config.yaml
n_layer: 17
d_model: 224
n_head: 7
n_kv_head: 7
head_dim: 64
d_mlp: 576
vocab_size: 8192
activation: "geglu"
norm: "rmsnorm"
norm_place: "pre"
norm_eps: 1e-05
positions: "rope"
rope_base: 10000.0
rope_fraction: 1.0
qk_norm: true
attn_scale: 0.162
bias: "none"
tie_embeddings: false
parallel_block: true
extras: ["capped logits"]
init: "uniform"
init_std_qkv: 0.0325
init_std_o: 0.023
init_std_up: 0.0325
init_std_down: 0.0
optimizer: "adamw"
lr: 0.00264
lr_mult_up: 1.24
beta1: 0.9
beta2: 0.99
lr_head: 0.00605
warmup_steps: 440
schedule: "wsd"
decay_fraction: 0.865
decay_shape: "linear"
final_lr_fraction: 0.0
batch_tokens: 65536
seq_len: 512
doc_mask: true
train_tokens: 470700000
steps: 7183
dataset: "wikipedia_en"
Each number is 200 + 20 x the weight over its row's rms, rounded and kept within 0 to 999. Layers, rows and columns count from 0. The size before them is the row's rms in percent of the matrix's.

# up: layer 4 MLP up, 576x224, rms 0.139, rows 109-148, columns 168-223
# down: layer 4 MLP down (transposed), 576x224, rms 0.108, rows 109-148, columns 168-223
# gate: layer 4 MLP gate, 576x224, rms 0.121, rows 110-149, columns 168-223
up109,100,210,210,196,203,205,191,191,180,190,197,210,200,212,202,209,207,213,202,231,211,193,226,220,187,232,218,176,186,172,211,186,175,174,212,197,188,178,186,171,196,199,188,231,210,214,226,208,240,190,185,199,185,183,191,189,211
down109,099,202,191,198,206,209,190,190,197,180,204,220,216,212,196,197,199,212,194,220,225,184,260,238,212,233,235,193,197,212,184,202,205,168,233,224,229,192,233,197,204,216,183,224,232,186,245,171,197,198,229,198,212,197,215,191,191
gate110,106,198,213,213,207,162,190,183,213,160,177,238,195,215,217,229,234,238,201,217,188,194,199,159,186,187,197,210,204,171,167,217,209,185,201,171,216,202,203,191,169,184,189,211,225,205,191,247,198,218,203,183,201,183,198,178,258
up110,095,185,213,187,188,191,205,214,161,187,244,221,205,167,179,235,195,201,202,213,194,211,152,204,175,215,214,178,220,191,191,169,197,233,217,181,221,183,218,224,178,193,208,219,212,164,234,216,217,216,190,217,174,181,219,214,194
down110,098,192,204,187,179,215,200,190,181,218,193,177,160,183,200,210,198,188,165,172,259,154,217,189,182,186,212,199,204,181,209,149,189,224,207,223,206,211,224,187,203,201,212,236,195,221,235,143,208,196,186,195,211,188,252,201,230
gate111,101,184,187,201,220,213,170,193,201,197,177,187,171,212,185,204,190,220,211,190,209,176,238,163,183,213,190,207,222,180,187,176,202,193,159,188,213,213,197,189,182,200,208,214,233,237,212,227,207,205,189,208,204,164,224,226,217
up111,095,183,199,210,173,212,232,187,188,182,196,217,223,189,219,180,203,177,196,211,184,184,182,213,211,201,204,202,201,233,197,235,172,192,220,198,197,237,233,225,207,183,195,176,210,214,185,169,189,168,224,213,188,227,207,158,213
down111,095,187,217,216,216,184,226,204,206,175,209,193,204,197,222,156,205,202,185,219,184,216,216,146,221,198,194,195,169,215,203,209,231,188,217,199,238,235,224,202,178,186,208,188,212,178,196,261,197,178,244,222,204,208,189,182,211
gate112,077,192,229,199,209,212,180,213,224,193,181,175,196,200,191,228,190,202,200,221,204,182,206,201,222,198,206,207,228,200,233,189,236,167,173,197,194,189,190,224,208,198,189,179,223,211,230,195,176,201,197,211,193,162,166,210,201
up112,132,184,234,217,216,159,201,194,179,179,199,225,217,231,213,192,211,206,183,236,207,218,223,173,185,202,184,206,187,169,173,205,201,203,176,215,193,213,197,179,206,222,229,217,169,198,180,259,206,204,204,223,194,165,207,178,235
down112,103,197,177,192,191,210,227,212,186,214,211,207,214,195,204,172,211,183,213,165,188,204,186,203,214,218,186,176,196,210,198,203,185,223,221,192,211,197,196,190,196,182,198,217,186,201,165,175,217,208,218,192,207,224,222,191,174
gate113,099,169,203,190,213,200,200,203,187,185,217,217,208,225,184,216,209,206,180,213,177,175,192,211,194,219,181,211,231,211,212,215,187,161,182,149,206,199,182,202,170,204,200,198,201,156,209,242,198,191,196,202,168,185,177,190,234
up113,096,208,216,223,196,188,198,207,195,210,170,210,210,163,200,178,208,216,197,186,187,196,210,200,223,174,222,194,181,200,200,208,196,212,207,211,157,198,193,190,203,199,234,214,205,206,232,241,159,227,168,186,223,218,203,218,211
down113,097,194,189,223,238,206,196,197,215,185,199,203,204,202,185,199,198,243,213,203,190,215,217,210,191,214,181,194,199,187,214,219,201,198,170,181,217,191,171,213,194,167,164,202,181,163,227,234,201,148,198,236,203,200,220,210,191
gate114,113,205,258,219,237,213,188,170,198,199,199,215,201,243,229,204,205,206,223,215,211,217,236,182,209,198,170,214,188,232,215,214,207,220,209,192,203,186,201,196,211,206,197,186,197,196,210,189,181,171,230,184,171,191,175,218,194
up114,101,193,179,210,195,197,179,211,199,161,218,199,219,195,211,226,211,175,236,204,195,196,195,217,167,219,194,210,193,231,202,206,179,224,184,221,171,214,187,249,201,197,208,208,223,199,177,190,204,189,162,173,173,157,225,218,203
down114,100,218,202,172,237,212,181,196,210,202,176,203,159,212,221,207,163,141,230,172,181,178,169,204,219,187,200,185,169,214,193,206,203,184,213,184,187,209,200,208,181,175,224,186,190,220,215,207,185,187,207,222,203,201,190,172,193
gate115,102,185,252,180,197,194,170,170,216,178,182,196,198,226,202,211,207,196,214,221,203,193,239,207,210,199,211,206,188,233,225,208,196,214,182,220,210,213,199,216,169,193,201,192,176,212,201,185,203,184,180,203,188,182,238,210,198
up115,094,181,197,203,219,214,196,196,210,215,189,195,216,237,216,230,220,212,224,198,218,174,195,203,227,183,227,186,186,233,206,196,195,227,182,204,242,194,227,210,169,191,190,196,159,223,169,194,177,195,223,216,219,212,188,209,203
down115,098,201,183,179,176,171,197,221,185,189,223,237,193,221,193,219,184,155,247,187,197,207,171,161,224,164,195,178,186,231,237,209,210,220,207,171,182,245,200,208,198,207,200,206,227,213,175,187,184,203,209,200,206,173,198,213,197
gate116,095,213,223,171,213,152,191,193,220,157,198,186,189,224,182,210,196,211,189,210,204,201,205,180,188,201,180,192,196,180,207,244,219,201,186,204,212,190,174,190,231,170,221,213,213,194,213,225,218,183,225,190,156,184,200,196,215
up116,101,219,225,187,184,198,163,216,179,181,210,191,221,157,229,187,187,213,184,213,208,189,223,175,196,170,188,205,210,161,200,216,163,153,209,224,204,189,188,203,157,197,192,212,208,179,213,214,198,161,188,212,196,159,226,192,231
down116,100,174,206,182,189,230,202,226,207,193,236,224,191,175,204,201,203,192,225,203,201,259,226,176,187,192,225,181,201,220,203,200,195,178,214,200,167,188,201,184,197,204,182,231,220,169,209,149,218,188,184,190,200,196,182,217,220
gate117,105,162,215,179,214,168,200,240,202,182,176,198,212,217,207,225,197,177,208,234,204,216,209,200,183,195,185,188,209,197,199,167,225,200,196,198,223,179,200,205,174,243,182,224,218,208,225,226,204,203,225,198,208,177,196,179,259
up117,094,182,201,190,168,185,170,205,173,197,185,214,199,182,190,187,176,223,176,186,174,224,217,207,215,217,174,225,191,183,197,179,216,170,211,206,193,201,217,185,189,188,187,191,160,181,213,162,199,209,169,164,186,213,221,175,162
down117,100,188,210,187,175,206,189,182,201,207,179,181,202,184,187,194,148,180,202,234,174,203,170,186,209,234,190,178,194,175,209,187,207,192,203,216,207,219,209,130,224,254,211,195,200,187,182,200,212,236,195,212,197,186,182,195,184
gate118,093,193,220,189,215,142,218,226,184,189,165,217,178,221,226,231,190,228,195,239,195,238,201,172,169,209,182,195,179,187,184,205,187,184,186,197,200,212,176,195,205,197,223,225,217,214,212,225,178,173,217,196,198,220,185,187,221
up118,107,190,220,201,204,186,166,212,189,215,166,193,211,245,194,236,197,235,223,209,210,218,209,200,170,210,211,206,186,211,227,202,205,182,202,224,192,231,200,171,196,154,153,203,198,202,191,199,217,233,216,210,220,187,208,215,166
down118,106,172,229,181,166,188,186,198,183,160,190,191,181,213,200,225,198,167,209,222,176,161,187,224,177,212,155,208,190,185,186,193,203,229,177,205,227,210,199,175,200,189,195,211,210,197,206,188,201,214,196,238,165,209,188,197,187
gate119,106,178,254,178,206,192,182,182,197,188,188,198,197,225,226,207,208,181,167,234,182,200,209,181,209,185,200,198,208,188,202,228,214,173,170,207,172,191,207,193,221,208,244,237,208,161,227,216,219,158,190,210,211,185,245,207,233
up119,096,202,227,182,217,174,226,233,190,200,179,205,196,221,189,173,210,193,193,215,174,199,235,213,215,214,159,187,173,205,220,232,213,178,202,187,181,170,206,194,213,175,246,208,229,204,200,182,209,210,219,214,202,207,187,198,247
down119,096,213,186,197,197,239,192,200,185,228,222,188,173,216,221,185,191,216,213,196,232,169,188,204,221,209,180,191,215,200,183,178,178,215,213,207,179,190,216,215,202,210,180,208,205,196,218,200,173,167,208,167,203,196,185,160,187
gate120,111,234,201,215,216,191,217,212,219,183,167,246,196,219,189,170,182,208,193,258,221,188,182,196,221,223,182,206,190,191,167,196,179,177,165,204,172,182,187,188,225,217,192,175,180,198,182,217,202,183,176,220,195,197,150,192,201
up120,100,176,211,169,196,215,209,217,160,224,217,186,196,190,209,244,223,197,192,171,181,225,203,177,146,173,227,187,207,208,205,189,228,209,229,203,181,218,202,223,197,179,221,229,210,203,222,191,213,214,204,165,223,222,237,190,202
down120,101,197,210,229,231,221,169,217,193,207,187,194,234,197,174,192,216,207,207,206,192,202,220,207,229,207,204,214,192,214,200,216,188,185,230,178,172,176,216,214,200,194,186,170,160,173,218,209,216,216,213,193,203,203,197,195,237
gate121,101,183,210,203,232,188,206,200,220,204,208,219,191,229,221,190,209,206,215,263,189,186,188,176,188,197,203,200,187,180,178,233,218,201,199,215,184,196,170,194,185,212,216,244,203,189,203,256,197,190,206,189,205,140,190,208,220
up121,098,175,209,216,190,182,210,207,231,231,188,214,199,238,206,215,214,204,195,228,169,208,207,151,164,233,203,203,216,202,202,216,226,223,177,214,218,217,213,185,219,196,207,180,179,211,180,227,191,202,215,181,225,210,209,197,217
down121,096,190,206,184,212,252,233,208,190,205,189,188,204,184,171,210,209,225,166,187,228,180,185,206,204,191,235,208,211,185,170,169,202,187,218,185,227,225,187,206,200,215,184,198,216,174,205,185,215,171,178,211,230,227,186,220,224
gate122,086,214,238,199,205,212,216,192,224,171,217,205,222,226,191,197,187,220,201,249,202,197,198,207,211,205,181,177,186,225,194,209,162,188,162,185,170,186,209,189,192,223,203,200,185,223,206,199,159,237,179,209,197,180,188,214,221
up122,094,216,192,185,165,230,221,198,205,232,222,177,232,204,193,205,202,222,188,156,202,197,204,226,223,207,202,176,197,230,177,188,210,218,213,197,188,203,213,208,214,209,200,169,191,219,208,172,153,237,176,183,205,237,178,227,182
down122,088,204,213,194,208,188,188,204,186,162,206,191,186,243,161,176,194,196,208,204,209,194,203,202,211,165,206,173,194,232,196,205,170,161,196,180,216,179,201,212,216,207,199,202,213,232,194,214,207,231,184,168,171,189,187,202,205
gate123,107,204,230,203,218,171,185,195,191,198,216,206,209,222,216,188,182,186,200,218,182,190,212,168,196,202,200,201,236,180,197,209,190,195,197,170,201,164,200,196,209,195,204,245,214,189,193,225,224,183,189,219,211,190,223,240,220
up123,094,212,155,226,229,220,190,213,204,223,176,214,213,218,188,196,197,172,203,187,214,225,191,194,211,208,211,199,243,194,166,187,183,228,223,186,219,190,202,170,211,217,191,215,203,187,174,217,210,208,155,187,200,199,190,148,157
down123,094,183,217,176,202,226,195,205,167,210,186,210,236,233,223,253,205,170,200,229,192,209,169,180,203,191,214,180,211,209,208,207,185,164,182,224,195,199,175,231,220,225,198,232,204,204,212,181,189,199,207,178,161,181,215,191,170
gate124,092,209,189,192,205,205,195,180,209,219,194,194,190,191,221,208,175,191,210,232,204,195,189,179,210,234,179,184,235,239,183,206,179,181,189,245,165,191,203,184,213,201,196,194,217,204,230,236,180,184,194,220,184,159,188,215,234
up124,096,216,207,183,176,220,203,195,173,200,197,202,218,201,160,172,206,224,185,197,175,215,182,237,207,188,227,212,185,201,198,174,184,233,235,174,208,188,202,206,211,212,184,197,217,224,195,191,227,218,180,194,224,198,199,213,170
down124,083,170,183,184,212,206,185,195,235,189,208,186,179,176,221,233,182,232,195,196,214,185,181,185,193,239,210,196,219,215,188,215,175,186,189,224,191,183,217,199,200,217,194,209,193,215,203,232,187,193,199,200,189,174,210,221,213
gate125,103,197,235,213,221,185,183,211,177,166,212,203,210,203,220,190,193,204,193,203,222,207,213,199,233,217,174,193,214,146,198,202,218,156,185,184,180,192,191,146,222,199,194,251,208,207,218,241,194,201,229,222,186,169,197,208,248
up125,104,195,201,210,234,214,188,210,213,172,218,196,220,191,218,196,186,204,214,201,183,228,206,203,216,254,175,176,169,207,176,203,192,176,198,173,200,188,220,190,205,228,206,194,190,225,196,221,208,191,174,205,218,194,206,206,220
down125,103,220,173,152,230,254,202,200,210,216,205,210,199,202,225,232,192,208,219,177,220,182,192,165,205,240,178,227,174,229,183,215,199,200,200,232,204,170,225,208,180,212,231,186,225,228,179,223,240,184,140,214,201,177,217,189,186
gate126,092,191,175,194,184,194,193,232,207,139,169,223,193,229,196,194,184,197,217,226,171,209,214,196,192,210,218,258,210,201,201,191,225,201,170,186,207,184,183,174,208,219,246,237,245,185,200,191,213,196,205,218,183,178,204,192,215
up126,074,205,194,217,176,183,201,192,199,195,202,180,198,203,181,181,190,168,181,201,187,205,232,173,205,247,223,236,204,222,216,198,188,169,189,185,193,198,175,182,222,231,243,208,202,172,172,209,206,157,205,171,171,189,170,187,187
down126,079,206,215,193,205,177,178,199,220,175,197,204,163,157,185,228,202,235,225,210,189,213,168,176,220,199,223,195,220,207,189,213,202,209,213,181,219,223,187,204,169,199,206,181,227,200,186,199,174,216,193,186,213,229,177,190,176
gate127,071,190,207,191,204,208,211,173,202,208,181,217,231,222,211,211,212,204,205,216,230,205,219,220,197,190,194,218,184,223,209,157,173,207,174,222,210,185,170,192,196,169,198,184,165,184,197,201,194,201,217,229,182,166,181,180,191
up127,115,196,203,183,210,227,179,226,195,197,156,167,188,227,156,217,201,214,195,182,213,233,213,172,187,207,209,193,203,229,220,194,194,225,169,184,210,172,222,214,207,199,176,173,201,217,231,202,210,209,164,179,171,215,214,204,200
down127,119,206,208,170,197,206,193,260,229,229,160,178,184,204,177,210,234,199,208,210,196,244,199,184,203,198,213,181,192,232,198,211,217,210,215,189,209,155,213,197,228,207,198,200,188,213,233,210,193,213,165,206,192,216,217,222,219
gate128,091,214,242,221,214,161,192,178,230,178,193,196,204,221,202,227,220,218,147,219,184,193,204,210,187,196,187,235,201,202,211,177,232,170,179,177,194,225,206,217,215,187,191,193,203,170,198,228,203,174,217,199,234,191,212,194,234
up128,101,213,204,210,214,186,219,212,196,219,201,184,170,163,182,206,185,181,216,225,215,165,229,226,164,187,156,205,224,235,214,212,237,162,209,221,233,187,209,207,229,196,187,183,191,194,194,233,196,178,209,205,199,169,195,233,199
down128,100,199,197,190,202,211,201,226,159,216,191,151,200,146,222,194,204,200,196,204,232,190,204,193,188,211,197,225,192,228,234,197,218,178,222,213,192,204,222,217,209,200,210,190,205,208,196,215,202,209,186,207,213,207,195,178,218
gate129,104,195,202,188,194,179,206,211,172,161,192,234,208,233,173,204,180,199,188,209,201,182,209,177,184,231,191,210,210,223,222,195,196,173,208,200,213,215,185,223,225,203,213,230,202,194,244,218,194,217,201,223,204,167,198,222,233
up129,100,197,168,179,206,223,212,223,190,215,179,202,185,223,195,227,182,201,175,170,154,220,169,198,186,204,166,176,218,252,203,231,167,203,205,202,243,202,211,188,197,207,218,186,231,186,219,194,197,174,187,174,191,193,187,186,173
down129,099,220,219,206,205,170,214,178,233,206,232,213,221,191,190,203,168,178,203,192,217,185,212,207,198,203,180,199,221,217,229,181,188,171,209,232,218,166,223,194,217,159,202,186,214,173,188,187,201,217,185,183,196,188,232,191,210
gate130,119,187,214,189,206,191,208,175,181,184,200,213,206,209,215,204,244,200,241,200,207,214,189,209,190,167,154,209,174,193,197,193,221,201,182,217,224,202,202,186,204,193,186,224,182,215,210,184,202,193,233,211,208,185,220,207,226
up130,111,162,212,207,215,243,206,195,180,208,206,176,195,185,204,202,169,182,182,199,165,205,191,182,181,198,202,217,207,195,229,169,247,197,158,199,197,200,210,213,176,197,170,196,179,226,196,203,192,182,237,195,204,215,210,189,215
down130,108,242,190,213,163,206,199,192,204,204,196,210,226,180,194,184,140,182,197,199,188,176,189,194,190,212,223,210,216,168,233,210,215,194,225,200,224,149,228,220,193,236,197,216,232,217,205,181,200,230,189,215,195,196,203,239,200
gate131,102,178,240,185,221,191,150,216,187,166,175,167,210,219,195,211,177,191,213,214,228,217,223,190,187,217,198,212,175,184,226,209,199,202,184,210,184,196,183,212,208,203,189,198,193,180,185,218,172,172,192,195,195,199,188,174,219
up131,104,217,208,222,200,176,187,233,166,190,179,195,219,206,226,213,180,230,235,168,195,182,166,225,201,227,190,164,214,156,229,227,210,199,225,188,210,173,168,181,191,202,161,181,180,183,233,186,174,197,213,216,214,185,182,192,228
down131,103,176,242,179,205,179,189,196,202,174,211,211,228,201,182,214,192,225,168,167,210,223,254,195,216,200,209,203,209,196,215,230,203,204,224,225,194,206,188,180,183,220,207,222,225,215,212,186,183,216,193,157,209,178,210,188,208
gate132,096,198,233,188,214,181,194,222,200,179,182,184,196,226,194,211,193,247,168,204,184,190,208,190,182,237,196,205,216,188,215,193,236,182,171,180,210,220,210,198,213,206,184,197,226,197,209,202,197,202,206,219,187,181,147,193,250
up132,095,265,199,226,184,223,202,173,211,205,224,196,182,205,218,192,204,213,200,179,220,196,168,195,212,197,196,221,186,193,183,213,183,206,200,215,222,195,189,198,227,172,162,178,210,220,160,163,218,191,172,208,187,219,207,214,190
down132,093,206,213,140,201,204,227,226,211,176,189,212,178,221,210,210,197,211,197,214,182,182,213,182,173,231,164,196,163,189,192,192,175,176,217,189,224,206,201,181,172,202,224,181,198,186,215,240,223,207,182,235,191,194,204,203,236
gate133,100,204,206,192,228,206,179,201,193,152,200,205,204,209,211,196,182,214,208,208,174,197,237,227,198,228,195,225,184,204,213,209,206,175,179,181,205,185,209,203,203,211,194,188,187,183,212,241,183,208,190,218,153,215,203,191,221
up133,099,190,216,219,198,230,219,210,226,193,192,198,187,187,199,200,180,216,196,182,223,193,197,200,217,178,179,184,210,226,227,181,207,180,236,218,171,210,226,198,215,216,188,194,223,216,176,195,211,187,171,201,241,196,190,219,191
down133,099,208,218,191,212,195,187,215,198,211,196,234,174,232,186,191,191,196,230,196,179,189,195,181,220,175,193,194,211,217,242,210,191,207,184,184,149,172,177,183,195,197,178,193,236,223,171,185,203,206,164,178,176,162,165,166,212
gate134,103,205,230,176,201,186,215,210,210,170,212,205,222,198,192,189,197,161,226,204,208,205,237,163,182,207,219,176,202,217,206,185,210,171,185,234,183,207,193,181,202,199,208,204,226,204,218,199,198,197,229,199,177,183,192,197,219
up134,088,194,250,180,219,235,176,193,161,195,163,216,200,237,171,169,213,212,192,215,243,207,179,188,190,189,193,202,194,197,211,213,214,182,196,209,195,179,165,187,191,184,195,220,203,209,188,181,222,223,208,170,262,211,184,195,188
down134,092,195,220,195,201,222,174,179,185,191,195,216,202,226,205,207,174,207,165,208,227,219,218,213,163,196,186,168,212,215,211,196,175,203,172,235,191,220,232,208,169,197,219,194,209,200,213,180,239,225,179,165,248,213,199,216,189
gate135,072,183,238,186,216,180,214,196,189,182,176,212,231,229,205,225,212,199,195,236,176,200,215,177,179,205,160,176,166,208,236,193,201,142,175,185,170,209,165,195,184,220,188,204,240,187,174,218,224,210,192,207,188,202,207,195,229
up135,107,222,212,172,186,177,184,209,173,218,184,207,195,133,200,161,172,229,205,163,160,178,226,218,188,222,200,200,234,214,213,200,207,192,210,215,191,221,215,203,242,209,202,207,202,212,187,192,206,239,185,195,185,187,211,213,211
down135,109,217,201,168,196,174,214,192,171,184,199,180,188,140,192,232,209,217,197,173,180,189,180,215,199,217,215,215,212,212,190,217,199,155,207,204,163,218,200,218,208,220,218,219,197,203,195,232,226,225,220,217,178,174,212,204,195
gate136,106,179,232,191,191,199,144,208,175,177,211,192,205,209,157,207,210,203,170,280,229,228,210,218,170,207,211,209,223,232,182,230,194,213,178,202,204,197,209,218,203,166,203,189,206,193,186,220,188,175,203,197,175,184,161,181,220
up136,095,209,195,204,193,204,212,213,211,196,209,217,188,182,208,207,207,213,228,192,162,170,189,191,203,185,226,203,190,181,223,197,192,212,220,221,220,227,168,199,185,215,165,211,195,223,223,208,197,197,146,201,214,206,201,197,214
down136,096,174,203,223,188,177,204,201,188,255,165,193,194,205,252,189,197,198,205,194,189,227,218,221,215,196,190,214,182,192,186,190,174,192,161,199,209,235,237,209,219,181,204,221,176,177,200,200,175,198,177,194,185,200,156,220,218
gate137,103,199,198,182,212,187,176,179,191,159,183,223,217,188,183,186,199,188,189,216,181,212,212,174,207,196,190,215,207,220,240,213,175,183,180,254,195,187,238,224,199,213,189,213,213,184,228,204,209,192,203,222,203,183,205,208,197
up137,088,196,182,226,219,201,201,189,212,200,211,202,183,173,238,201,200,214,216,203,183,208,189,212,231,196,188,173,148,248,201,213,203,199,222,198,232,247,184,183,239,247,195,181,204,208,170,225,193,241,193,175,198,230,195,200,210
down137,092,213,192,189,233,183,209,187,207,183,176,159,184,164,202,198,199,191,156,170,222,190,210,219,191,200,230,243,230,194,183,233,183,204,230,218,232,208,183,206,220,189,202,200,202,213,190,213,194,175,199,215,224,205,217,212,208
gate138,114,190,201,197,206,189,195,201,199,175,177,215,219,211,162,185,206,217,208,201,191,196,217,198,159,209,224,171,201,163,190,196,198,190,199,188,196,213,197,216,180,215,217,189,233,196,188,224,198,214,183,218,186,187,191,229,194
up138,104,211,198,220,178,191,209,206,194,226,191,213,224,236,189,174,252,210,191,190,176,202,162,222,166,206,201,200,230,182,184,218,200,227,232,174,236,236,169,217,197,195,205,177,229,217,232,201,177,186,154,199,176,230,194,185,194
down138,103,204,228,207,172,234,226,227,180,230,189,193,194,201,209,228,224,183,198,217,189,208,198,231,210,211,169,198,166,221,221,221,212,237,204,184,190,192,206,212,189,203,209,201,225,182,189,217,191,208,208,182,178,233,178,213,184
gate139,061,185,218,216,196,145,179,200,206,183,199,194,216,220,189,191,175,205,176,219,245,210,213,163,240,225,181,195,181,196,199,206,187,193,175,207,185,198,191,185,183,188,211,219,202,160,216,217,189,171,188,230,201,169,215,170,231
up139,123,176,194,229,215,195,192,171,198,193,199,201,227,218,212,201,230,199,221,205,221,223,184,182,215,209,193,187,234,158,166,242,194,227,227,193,188,182,212,193,165,202,229,226,221,211,160,223,191,189,238,218,202,188,211,188,188
down139,134,190,213,243,192,204,167,182,178,182,189,219,218,219,203,182,195,212,198,204,207,210,198,192,206,199,208,174,245,167,191,227,206,218,192,190,182,185,202,202,162,187,230,210,198,213,136,230,190,172,244,218,208,177,198,183,196
gate140,100,201,199,200,197,170,183,192,201,172,170,225,211,214,228,187,176,207,194,196,192,190,210,185,235,223,230,185,194,217,222,173,207,213,176,188,184,185,200,211,196,210,198,219,197,190,163,200,173,194,195,211,203,150,184,200,216
up140,100,186,210,209,167,203,185,247,191,225,188,181,226,197,213,210,223,180,200,196,190,270,233,206,198,191,213,218,178,196,206,214,250,190,184,199,200,205,191,180,171,213,191,214,194,202,228,194,212,226,240,137,226,188,179,187,203
down140,098,239,192,189,190,193,171,204,205,226,190,177,222,188,201,186,222,198,157,176,204,185,202,207,200,254,220,194,214,221,182,194,229,177,189,255,197,239,208,171,222,212,204,202,243,202,218,226,186,221,209,175,213,218,185,193,196
gate141,121,178,225,189,224,190,182,209,210,145,170,201,189,235,230,202,202,165,218,194,201,181,179,163,180,177,136,183,223,151,194,193,218,182,163,178,189,174,225,217,206,223,179,195,228,191,209,247,206,169,203,222,220,215,233,197,211
up141,107,228,166,213,193,202,200,207,196,176,183,206,209,217,190,220,200,218,195,161,147,182,179,186,195,195,224,202,178,204,186,215,223,176,197,189,207,160,206,186,209,196,179,223,169,216,192,240,199,177,162,202,197,220,186,206,192
down141,107,146,204,170,170,205,186,192,190,192,184,189,197,181,215,155,190,173,148,185,201,196,224,219,212,182,190,183,187,206,197,166,201,183,181,208,174,180,213,208,210,161,216,222,220,204,223,196,205,204,197,247,214,206,189,247,195
gate142,099,181,223,165,226,236,142,197,203,209,166,232,209,252,194,235,228,209,221,243,193,191,220,210,186,221,182,209,180,177,195,195,180,178,192,199,216,172,209,183,199,177,197,196,205,181,210,223,212,200,223,202,223,163,213,215,195
up142,098,209,177,207,196,159,191,198,185,193,251,198,204,142,207,188,156,223,179,209,212,182,190,217,212,217,251,207,200,222,202,228,191,198,208,217,174,207,182,217,187,215,222,202,225,197,197,198,205,190,205,210,204,242,187,203,170
down142,099,204,192,245,198,156,176,199,193,202,211,200,217,207,185,180,214,212,195,215,216,198,203,192,182,205,208,220,187,204,232,199,231,192,192,177,191,212,200,198,215,181,212,187,216,189,229,225,126,168,203,209,204,216,184,207,225
gate143,100,209,218,201,215,175,204,219,192,188,176,210,199,231,201,181,209,199,210,202,209,215,229,192,188,213,193,208,206,205,194,156,206,217,187,239,212,217,142,201,202,187,228,214,200,206,202,213,179,205,195,256,179,160,214,209,198
up143,096,183,193,216,187,212,185,175,212,235,195,222,167,190,208,245,154,224,226,178,209,194,194,189,194,183,225,192,208,199,204,226,209,209,226,174,228,226,207,195,185,216,199,194,235,222,191,208,205,184,180,193,190,208,151,178,177
down143,095,162,202,225,202,246,171,185,208,198,208,212,183,177,182,178,199,158,191,171,176,210,198,181,210,189,263,210,225,181,221,214,208,201,169,188,191,177,202,208,167,219,219,197,173,190,210,201,188,199,195,224,202,171,207,209,198
gate144,105,207,200,221,231,165,183,213,206,221,189,219,186,210,181,226,225,177,204,206,184,220,178,181,196,170,174,209,230,185,221,198,197,152,172,201,211,215,219,227,192,210,184,203,186,193,197,220,201,202,213,200,196,186,193,219,222
up144,091,205,217,222,222,149,184,208,228,229,206,221,178,209,199,218,199,215,203,156,183,206,209,202,219,161,192,172,217,202,174,206,224,153,195,206,171,189,228,229,194,222,195,219,193,226,212,196,216,222,203,204,202,214,216,215,181
down144,094,210,219,192,223,213,189,235,156,190,205,217,219,229,243,176,218,228,228,210,197,195,224,219,182,215,208,184,197,189,181,222,227,244,230,212,209,221,206,185,183,220,213,177,162,219,212,194,228,216,206,194,193,197,194,203,209
gate145,113,202,195,218,223,192,175,193,196,173,197,207,182,209,207,180,187,168,199,237,197,176,201,181,177,178,197,210,247,201,176,189,180,191,175,174,213,205,207,225,169,181,203,216,222,205,180,233,211,192,234,224,215,163,217,190,233
up145,096,196,224,185,196,200,183,215,185,198,214,182,204,181,201,207,212,191,194,155,174,200,172,199,223,188,216,198,212,213,194,191,203,209,170,199,189,221,232,231,179,209,168,222,187,245,219,212,201,223,220,209,237,222,235,160,179
down145,099,195,228,217,164,199,242,197,224,206,202,201,227,204,198,197,243,194,177,202,181,172,203,175,211,178,214,170,185,217,215,184,177,171,207,216,212,189,225,207,198,194,167,237,195,174,231,207,178,227,215,200,219,174,211,205,195
gate146,097,207,209,214,209,207,179,175,194,199,199,227,166,220,200,153,186,231,190,179,194,185,221,202,200,194,182,202,197,193,203,202,211,216,199,200,219,203,155,173,207,161,195,199,212,199,197,207,169,196,205,233,234,153,207,230,192
up146,098,190,204,198,210,167,226,204,197,179,223,196,182,182,204,217,195,189,183,211,205,170,208,194,166,215,189,193,206,186,181,176,209,161,171,174,205,242,220,233,224,216,200,214,209,207,178,190,209,199,213,216,173,274,189,185,196
down146,098,244,210,208,183,157,220,195,184,202,201,175,195,212,189,206,203,194,212,222,239,187,194,191,202,187,196,182,210,174,208,197,199,215,185,246,216,242,184,214,194,196,202,217,215,196,206,219,190,173,188,200,227,190,214,160,234
gate147,076,177,209,202,183,194,183,208,196,195,182,202,202,226,205,221,188,181,234,243,201,220,220,177,182,213,183,229,185,205,212,220,208,158,185,184,186,198,185,227,220,187,216,236,191,210,189,195,182,205,179,187,169,200,182,215,233
up147,107,184,193,224,196,183,197,215,235,208,224,181,197,196,170,208,188,195,213,223,217,192,166,240,171,186,174,226,200,211,186,197,206,226,202,190,182,167,215,193,176,191,229,210,200,223,214,250,215,192,194,210,201,184,208,198,222
down147,109,200,216,215,167,215,206,214,189,178,221,172,181,210,201,200,187,187,203,201,222,204,191,212,206,178,187,198,219,220,214,204,179,204,225,189,208,184,201,191,146,177,185,197,190,213,195,215,201,181,196,185,209,175,201,197,188
gate148,108,169,199,202,205,210,188,215,222,161,189,194,203,201,168,212,221,181,205,238,202,202,204,189,155,193,189,203,233,191,183,227,183,209,192,210,213,230,201,225,191,214,175,213,229,188,229,222,186,188,223,217,170,176,231,229,211
up148,096,231,183,209,215,219,183,227,205,156,174,208,183,226,172,187,240,207,217,211,186,183,213,202,196,187,199,222,197,186,169,213,207,173,203,222,213,214,191,229,185,244,204,204,204,216,229,209,202,197,181,237,180,196,248,151,192
down148,099,242,189,225,217,218,218,205,194,192,193,203,217,207,207,195,228,196,213,207,206,187,197,186,233,207,186,182,192,208,165,193,203,214,168,187,167,224,186,190,241,227,176,212,152,215,221,152,184,223,206,176,210,184,199,198,183
gate149,098,207,234,207,191,191,225,208,188,150,190,202,183,226,213,187,208,218,162,211,186,207,218,208,182,225,144,229,202,193,188,204,221,191,203,193,224,221,176,188,190,187,219,230,197,227,197,219,176,177,183,207,201,184,204,196,229